config.toml
norm_eps = 1e-06
positions = "rope"
qk_norm = false
attn_scale = 0.125
tie_word_embeddings = false
init_std_qkv = 0.0221
learning_rate = 0.00223
decay_shape = "linear"
final_lr_fraction = 0.02
max_steps = 6540
Each number is 128 + 24 x the weight over its row's rms, rounded and kept within 0 to 255. Layers, rows and columns count from 0. Numbers have three digits each. The size before them is the row's rms in percent of the matrix's.

# gate: layer 7 MLP gate, 704x256, rms 0.0876, rows 304-334, columns 64-127
# up: layer 7 MLP up, 704x256, rms 0.0903, rows 304-334, columns 64-127
# down: layer 7 MLP down (transposed), 704x256, rms 0.261, rows 304-334, columns 64-127
gate304 103:137152116122132166129143150117152155185105115179156151147110113116130153126135153076174134130121101132139121155120159099150122143118112123115138124121138174141129125149105151159135107102157140
up304 108:132123131143121110149126164133118114180118139057130115189145114146136148137112150096144144112154139166146122143131083112141105144158154108151134125142166141138105114136132104163142131149168141
down304 101:133134135137114149107124120123096131106121120167114122160103087124151154067125186077135075128126128130100141122138115166119139157157140169124138089123108135116149113149114105128148124122113145
gate305 107:096110061167081132138147095086131119081132140156127146181144138114115117147160112125101133128150081136135152094151106153114151100104155140115115171108098126173131118087136147141130146141144113
up305 099:152121092121130117146133125123124151088085137133089119158064087125137147149151163155099114109122130124083165102138095147121155099105131124115112111080167148081134130172153158116109128128151169
down305 096:098117119089125136101145151139086150072096125116103188158117153100101116150111143152153164104095076079125180137182134168150118134081123119139137139137119117159064163122094138172115109121132113
gate306 102:150182148081144118137157123175141107099087115145129108132129118116152123149163093139118138133103119145103144110145137157095124112136124134106091129124139118144128157140130155071139157135107121
up306 102:128175132154114083135111112132122118105139140143143111062115132097126156105116108154129132137161166124098114102119137125111140159110148129114151131107161126082139140162156150108101100115112124
down306 104:112132127159159114152110115166122131145132118109114094135133157140126165098141105123166170183122153103164138130113159150125133116114081114166154155146120107129144099101119171121086145116159152
gate307 102:137102136141084094093105156106155078177099122126131117116118105124106150143191128143127170122159159138115104123129128124110140126125077131151125130156163102121133125127136136120194134132144154
up307 101:097155118104128171127158119108101123140189115097114087167121151130142151143123147116096138113115119158113062143129135065088101103123126120151143174172130130101142159132112156174136125178172123
down307 101:154098093126152186094149146144134137101104133146153125147128123162144144142118171123136126136101148119130121154148166135100104129089103117128087176151104162115162125132091136126088148102116109
gate308 106:134153125157155111151080121139124121107145182146141143150088140144175109116093094116132126107149135133141120110114084140151127143122157110127111130138118137152096112149142162102188133143159180
up308 105:168179094104122082133116122100130162099087127158152120187148123144175122155100156110167138137097081163102153145152085142142114118121096123117162163137110147154095136095124132124112167133090105
down308 100:148169126119109092158106174129131117114129152122143104172117094132125115158116157167070109134116088121158133103132076160144136132105137148132110146159130095113087113128156081096169099109149111
gate309 108:152167141122097136152183111133112112107149096121113083151113145133128141094149182135126115146087124135105125135110112144119092081154099109137130132107130105135134121120130176170124110102125088
up309 105:107115153100126153093104133135127126107121122122120113130121114100123112079142123093169092119119097097103122143150148169096113121162134142140122089082079111111110136089081149131115091089141168
down309 101:085150096149098120115109104101082092145160098134123122137101120124119110173127120157135115125157196117085171109127145141119128127141154101158145131136161103111136157130102121123163121145139087
gate310 100:147084113117089160106109119108124087105149119172149104132112087132154149101128108134105152174147112111093092191121114147092144112150137135111126128138155110144148108159196175121099125110143117
up310 093:124131156087099146137111145163140133152114138107163113110114141108157179142146117113132141147163112128180113090125104142146118155079160148111124171139102129095114140109134095109110086178080112
down310 103:131096079117113113143146088131107132118146152138112131130093107153142129132132146119169177079124205130164115132146141110102175138133110098111107143154091116087090089134149100124125116129139095
gate311 097:127133143067126127121124129134105100101133131130153103125107060144163119126110130121132131155101116122116147189168098125119128052133080136141133124108127136155142149122081135144163119117094118
up311 093:144166175137149092147141093146141130108093104097128124123130139142125148156092130156136110124136119115111149112156103145106100131147135101134110134125136166148117119129118148194134145141134122
down311 091:104154146136170165158118097166110149126116104151154127126170145128128147115154144089109138119118161145139127150137095145147120142099122110149116116151115149153136091138132119133114104193124088
gate312 100:143134136084157138155166091142108158122130145161122105122106167130134123150104183122143144102129160110143132141125109113164117148101141114125098144123147101163148164113152167134153128069107077
up312 093:123103129099140145119138167133104092183148153154124146149134158082136096097138143132134112172145128103105116108111120106133171099154111128111101157123168139132106099145132124097160068124129117
down312 087:160159125124122142129155102152137167157139156141115116108117104127134133127175126104135155152174151110125075097083102108109110082133117103111107176098184073127126096141135164107123148066122134
gate313 094:159135135175107148146148130092135149170136117120113081112106129114061130093130097128144150123128181173125109115143120085129142133128139142140110099122127155100141141083114120152160116157087125
up313 095:129140170116123122115154105109146157126105115079119124181162095133105113089128111121109118124163094150134122116129138135153128130128151159132154130112102099130122159068114143122102118098115103
down313 092:124138129103130108160100156133099163126103131159132141135107141126164083166126148160106130119153117100105134160166135155132115081139121187108182126127128145141144179142171075139071130124115127
gate314 097:145163140089136093115090125152147142154107123117168127139140139165149179151134137179088126122144171144112085120085118163098137159159143078143154145128121093126117144158128129117154097089188111
up314 103:130105153121147119102125095118089139155130106068138183129134127128178098135102152139112168141125124140139102170109119121173155138113105115157112098148102140143120148118125147128110125148148081
down314 104:149082134100130148143135130131142131110113096092137187158123123129173071119131151091154151122103149152123188139133136132124148139107106108144105173128137084123113139129153141161157163124109099
gate315 095:105129147164123167133134175142154146107167130146132094176087151173144149101113144119138103109135124153130102143121123161151125140118127134103103124124122086167179091158129164114151143152169141
up315 104:129098171125149111176087181135162124134121148126091144127142117155122092194131119101079110104154130117153152091133108142133120089145148106105130131130136141080120121107146138097146099132108148
down315 096:116148115072119103081155161145127173126141147134159112071124093113147107093121111152141122131131110122110167136115116072107160190150119115128172108110144110127110146104084111120134141142121140
gate316 093:102093115142110094116158096151119126150119114155105121115111159117139119145129142151109110110092132135113089106159158120139102135123102122104144107138093113141133138123166141090111076134126112
up316 095:142131154124113137159146113132158145152114164166168129134115125143141082141143158169158144119105103125110150091109077138151119101103128133113098115130125160129114082097117124103113086095102166
down316 095:101125128094120128077129150099095136104140136125117149116121141160101122142127106152112157135113099120131151113164113138115111174145134127135146136117184104110128140106135150123142134104110122
gate317 097:149134139087129135100164161147143131128139106145116121113140150074138102143105121120117132139159102142122135091167157099143119129122144137154127116170147157151135138132173147116142166119139081
up317 093:159132140103157129145125116110094133122178158140141162140138152155083085146128112152105094115161174130095167136127085092128114139094115157107163094132156087119158116107153166120146103147112142
down317 093:119157160132117107143136121150170094118105106128140147127116133139095144108129162136086125079122143119150153151115143146095101111101101136120172114115143138146137157144101113168098123138131175
gate318 101:132138135119134105128128169132145131117087099106165159165154133151101142121097134125156135120134157110116101106179089139140171092127145115131109126135112116134153085156109155147126084098177121
up318 095:212089110122123121111133147141118155139102123063122110158134146133089141118132127132160141115149108164127126067150117100129134125152134194152117174128142132100137131142168139120155065121141119
down318 094:127088146149143164133098189140104148138133079109115097112157149146118144108116145066191116107115098141135157145125118087086108149120127115110150182123112106183121102130156111139142133150099134
gate319 096:155141124151101078138079177179166086090151134175105145117118093141140107121113131150121141116139137139119149117136105119087119143146127170099142143122130106156133140110126105136139128134140145
up319 102:099097081134105128162127070088104149154129106126100105150161079179088124146133153136119152179116112100112094124160074103131107100133121154125136130097111081141149101165076127159107098119126139
down319 099:093108175107113132169142113143103124108157159143112112136152156133130120156129131136105127129124126112128186136152084127131148164182153131103106095116111058110156098158064158143185123155132168
gate320 098:116125093105142143170157170103119145120124154145117181140089096143155110118142131150147104115125122099134140132135125102117106138108123127131132115140098094133095152135151110140113111134136145
up320 103:156153143087112167048149146118152115124104132124135134170090136134099127132120152094139104122135125152145114120134133186136106117094140124088097128119099153090140172150184192083163126116102171
down320 096:137120133152102146104152138131169111113120189127124125131081123121110160091138166117147105118143148129123135121126139149146134116074152136134064092142138160120149143107157171143112153131103116
gate321 098:168099147174155145089129130120160147112150126153121208133101108165119076114168127098164118189156077146135153122132140103129118114098134116092095112140121109105103154158106088130171129144130131
up321 101:139090132106140150119170121121177109123122118103127139100119155114135116113191129159134144148142083155177139081134146123114091113169119148120090137106135158092086109110148144144116110140101159
down321 094:111096110106178142100136147107117070097097134127100084111101127094144147126156102139120105145161134124159129127135118129087153119176104093119105099064102151136076155129106104138118124154123161
gate322 101:082077094122133061108114105129115109100161143099081117100140107124136107119150149123077161126155150153151166147083151119102140149112113124104113143131123176127144169133152134082103101146138109
up322 097:120148143104129187092158170118171131114085111149139131132146103071099150135173140162167143088097102131102122128152172152126125107133176116117128092159124076125138158128114162108104112117124143
down322 094:133101135175101146101172143155108149122083147117184090092125150137166178150143164129143115131126131118156098134102129141087132147155102076159113124135127165097125101153115139152099166151085170
gate323 093:120112154101092107133154106125125153128146136144092129157132133092110124121085189139105095108099119130133130121165129137083136095149121127130106094140077159117135100154107137136116132138098083
up323 094:123161135119094164122120132137138127145162099134099122142134125148118132139146177134132117129067138166093178125114118136176112140110156122128110157138163157169159106095125145149126143099106107
down323 092:176121138131119134110155114122103145126107128116137077146101107159118163111105120138170097124139163151150159136099146152173127129161148153107103117121144142097100122118101092139153136186138134
gate324 099:121184128092153095139154146104162133117135132138102110143157129153128088089167139124121098141129121102140137152143166116116113133147179143108178125139160131160152118120120144167108121159177113
up324 099:126133156162115113053087115116158115116075157098137145133110159131133109158102127087150121087105163137119148132117124139107165114096155119136135152089143146112137137122092137072169107129123140
down324 102:103131123145142110140149141174149108126137127128104102121112148138121137116142106114106094070147086141162106150132158082141163103175123107140091122077070124113077135137117147127142111156140153
gate325 113:116112112089102062119134114106138128121152130161158127142107125120141159131104136090140144137125160149092089149139127119137107135115092092132161138152122107092124093118085109146108104153125110
up325 100:159150142104123151116110135130092100150104162117076111119094085173087107123172101124107119147162142146143129131124143132110144151163096131089098191121179106144139141127151143143140095067145159
down325 113:125111130133110133134182125153122119122142142103070133136163142132127092122162114143142114115177186097105122148135130130118144112123145160137085126097191109172127147128146109166131109163132141
gate326 101:106134169125131122120126117084112115136158101137128140128097113136124102132116122120102098098108107128110152147135142121105118129108103114094117138171107165099105119169181098159117116113124166
up326 103:102122172112126085109137151152112123125163131169135148102122125119132117130112123158152107154123103100153148131164136192105097144157127144150129167117119141132138078096114110121099125127125146
down326 101:144131108138172139129113123164133102116139152125120120128124088174108144118159133103069098159140100108115118119124105147117145136111123147130094069146134120132139109079107152167113119126104062
gate327 097:103141089145115105142132172119082123099128117149105083205123114137169099107141139100107105087098191122135137180143130111129110126152128125137150138081220103155100131129148097134156152158117145
up327 094:106132121150140150138127111120080098154123149156086124123109125153134102115139096138098150078111063183167091154155112162106115141116131124098132144148104154152122168154080124107109142115079163
down327 093:140141067127122122141100130105125117142141105113119122104124110143112117126153081138153145200129019084107132148095148175147125141123114135112126129156174139135160109153137098108097117143108121
gate328 096:097154151117113112161117105108168113149110162176125103106139126125120161108127141146186081152103135130093110142140119145105126118162117119148100124138121122117147119159144130107148129124146159
up328 098:136163170097109082125133102117133087158094095108146093128160129085122107114100091098143100124135089111114131155140157125119164126139155062112151116123092122163147091126147119127112106142127126
down328 099:118146083133166136096101104113086098107114104132107117142112141160101136121138137127121159112134091140137124178101124150127118134137109118107144114089205186073134179132126129135099122148105138
gate329 104:145130150136114137122105199131173106143136125111121161126100111122085114134147125174151153125159148160119132130126129094165159123152171135104071135100124128084116145103124091120113167158140121
up329 096:137131141167115159115120125134151149141106135158128126148125158116118136115124185116181076156138121145145160123150150079155129142131127131053128168103125135124091182119102130145126115095152116
down329 095:096139119174148151140090148132116149139124148145131139132153120101167187086146154145152138116112143127120153109128186140122140136155124149158091172092144143114113089092167150113090138137178128
gate330 103:160151103150110065098163136108146104118133121102117148158126095114108120098108072146098145118138151074098131076188146095147154117163129120121101146122101120100103120151139124119155130115110153
up330 099:128137118115119150138124178143186127160157158092106111124153104096131122120129113110119125140138097141136104174110154153162117116141090155119128132100142159157178102160154207144091153055178159
down330 099:128140093115129092155153075118143107114136147123085143146125108163144111081118187122156145131101132112086146115139130118137161154111155123160148126119162115126142127129147112121118093102158133
gate331 100:115109144111102134133119105093105144138156144112155096121131169139096102097119156128116125141077102118147075157144113098111111160142148166159155140118135131140117137138116089209171130085150164
up331 100:103132098152158124112132132152138152094109133147126125122124131092104148067128159147125119159128121097113114100142117137163141099152105152181141150106162141110087096112149111126142122111157110
down331 104:149123134168104109134141123182152128135105109122096143118141124102097144136142042124140126133098078127069144129139141134131116110142157118125085095119099147163154151116113126087120172145099133
gate332 122:127121099126098139130078125140097129129155127110106156126153118107110142168144102116132108167162157146128170112126151127138129155123140117112107106115145123148103155142128131154130093142139132
up332 106:177142118140082103145147176133070073148133142119162139138093126132113111121145153105139132111152082138153112138137124064135147129128096079108144163119091152086148097107162162142144107109139151
down332 107:153116114140127136106083121148136090120160133100136152138141130110098128103118141116119139184152103120168118099153150124156111150133125079146124133168110127134101101133153120178133130145166122
gate333 103:125153145135109119109109074129161195124136167131127157130140150135130098099123138155086101124126130130135101194105098095109130129112159107131160089112152195132121121116153133123153121139128115
up333 102:130144121145115116081130168133142137123124121115153116108124137153087136126101150140157124166147111155112105093124155108117162126142090135145127105141110168170141108131107142146135145183162103
down333 102:132141120138150118151149089119092184161130132128109134140134154120127099122129160114153111148148117126137165161120157118168088154158165148146125080142210123107123138113122146143111157159145152
gate334 107:072163132108103117158155150160141096119153131125118087151116136152121146170138174148136151117159143107114130133114133114146065123145095153116159113152078133156149138150100115168156108116089123
up334 106:145141119108133163108113096116099133121113121136151169140113145137102137128158147093155109147119125134106115108178120152068148097142136152161115118077176146114109129098129140144104126171111175
down334 100:107137154189135123119082181107080129107090137105120146138130076155120134097129152086113110153139139150104159147197134112105110107123131158125121140148109145172135098129150167136129140124141148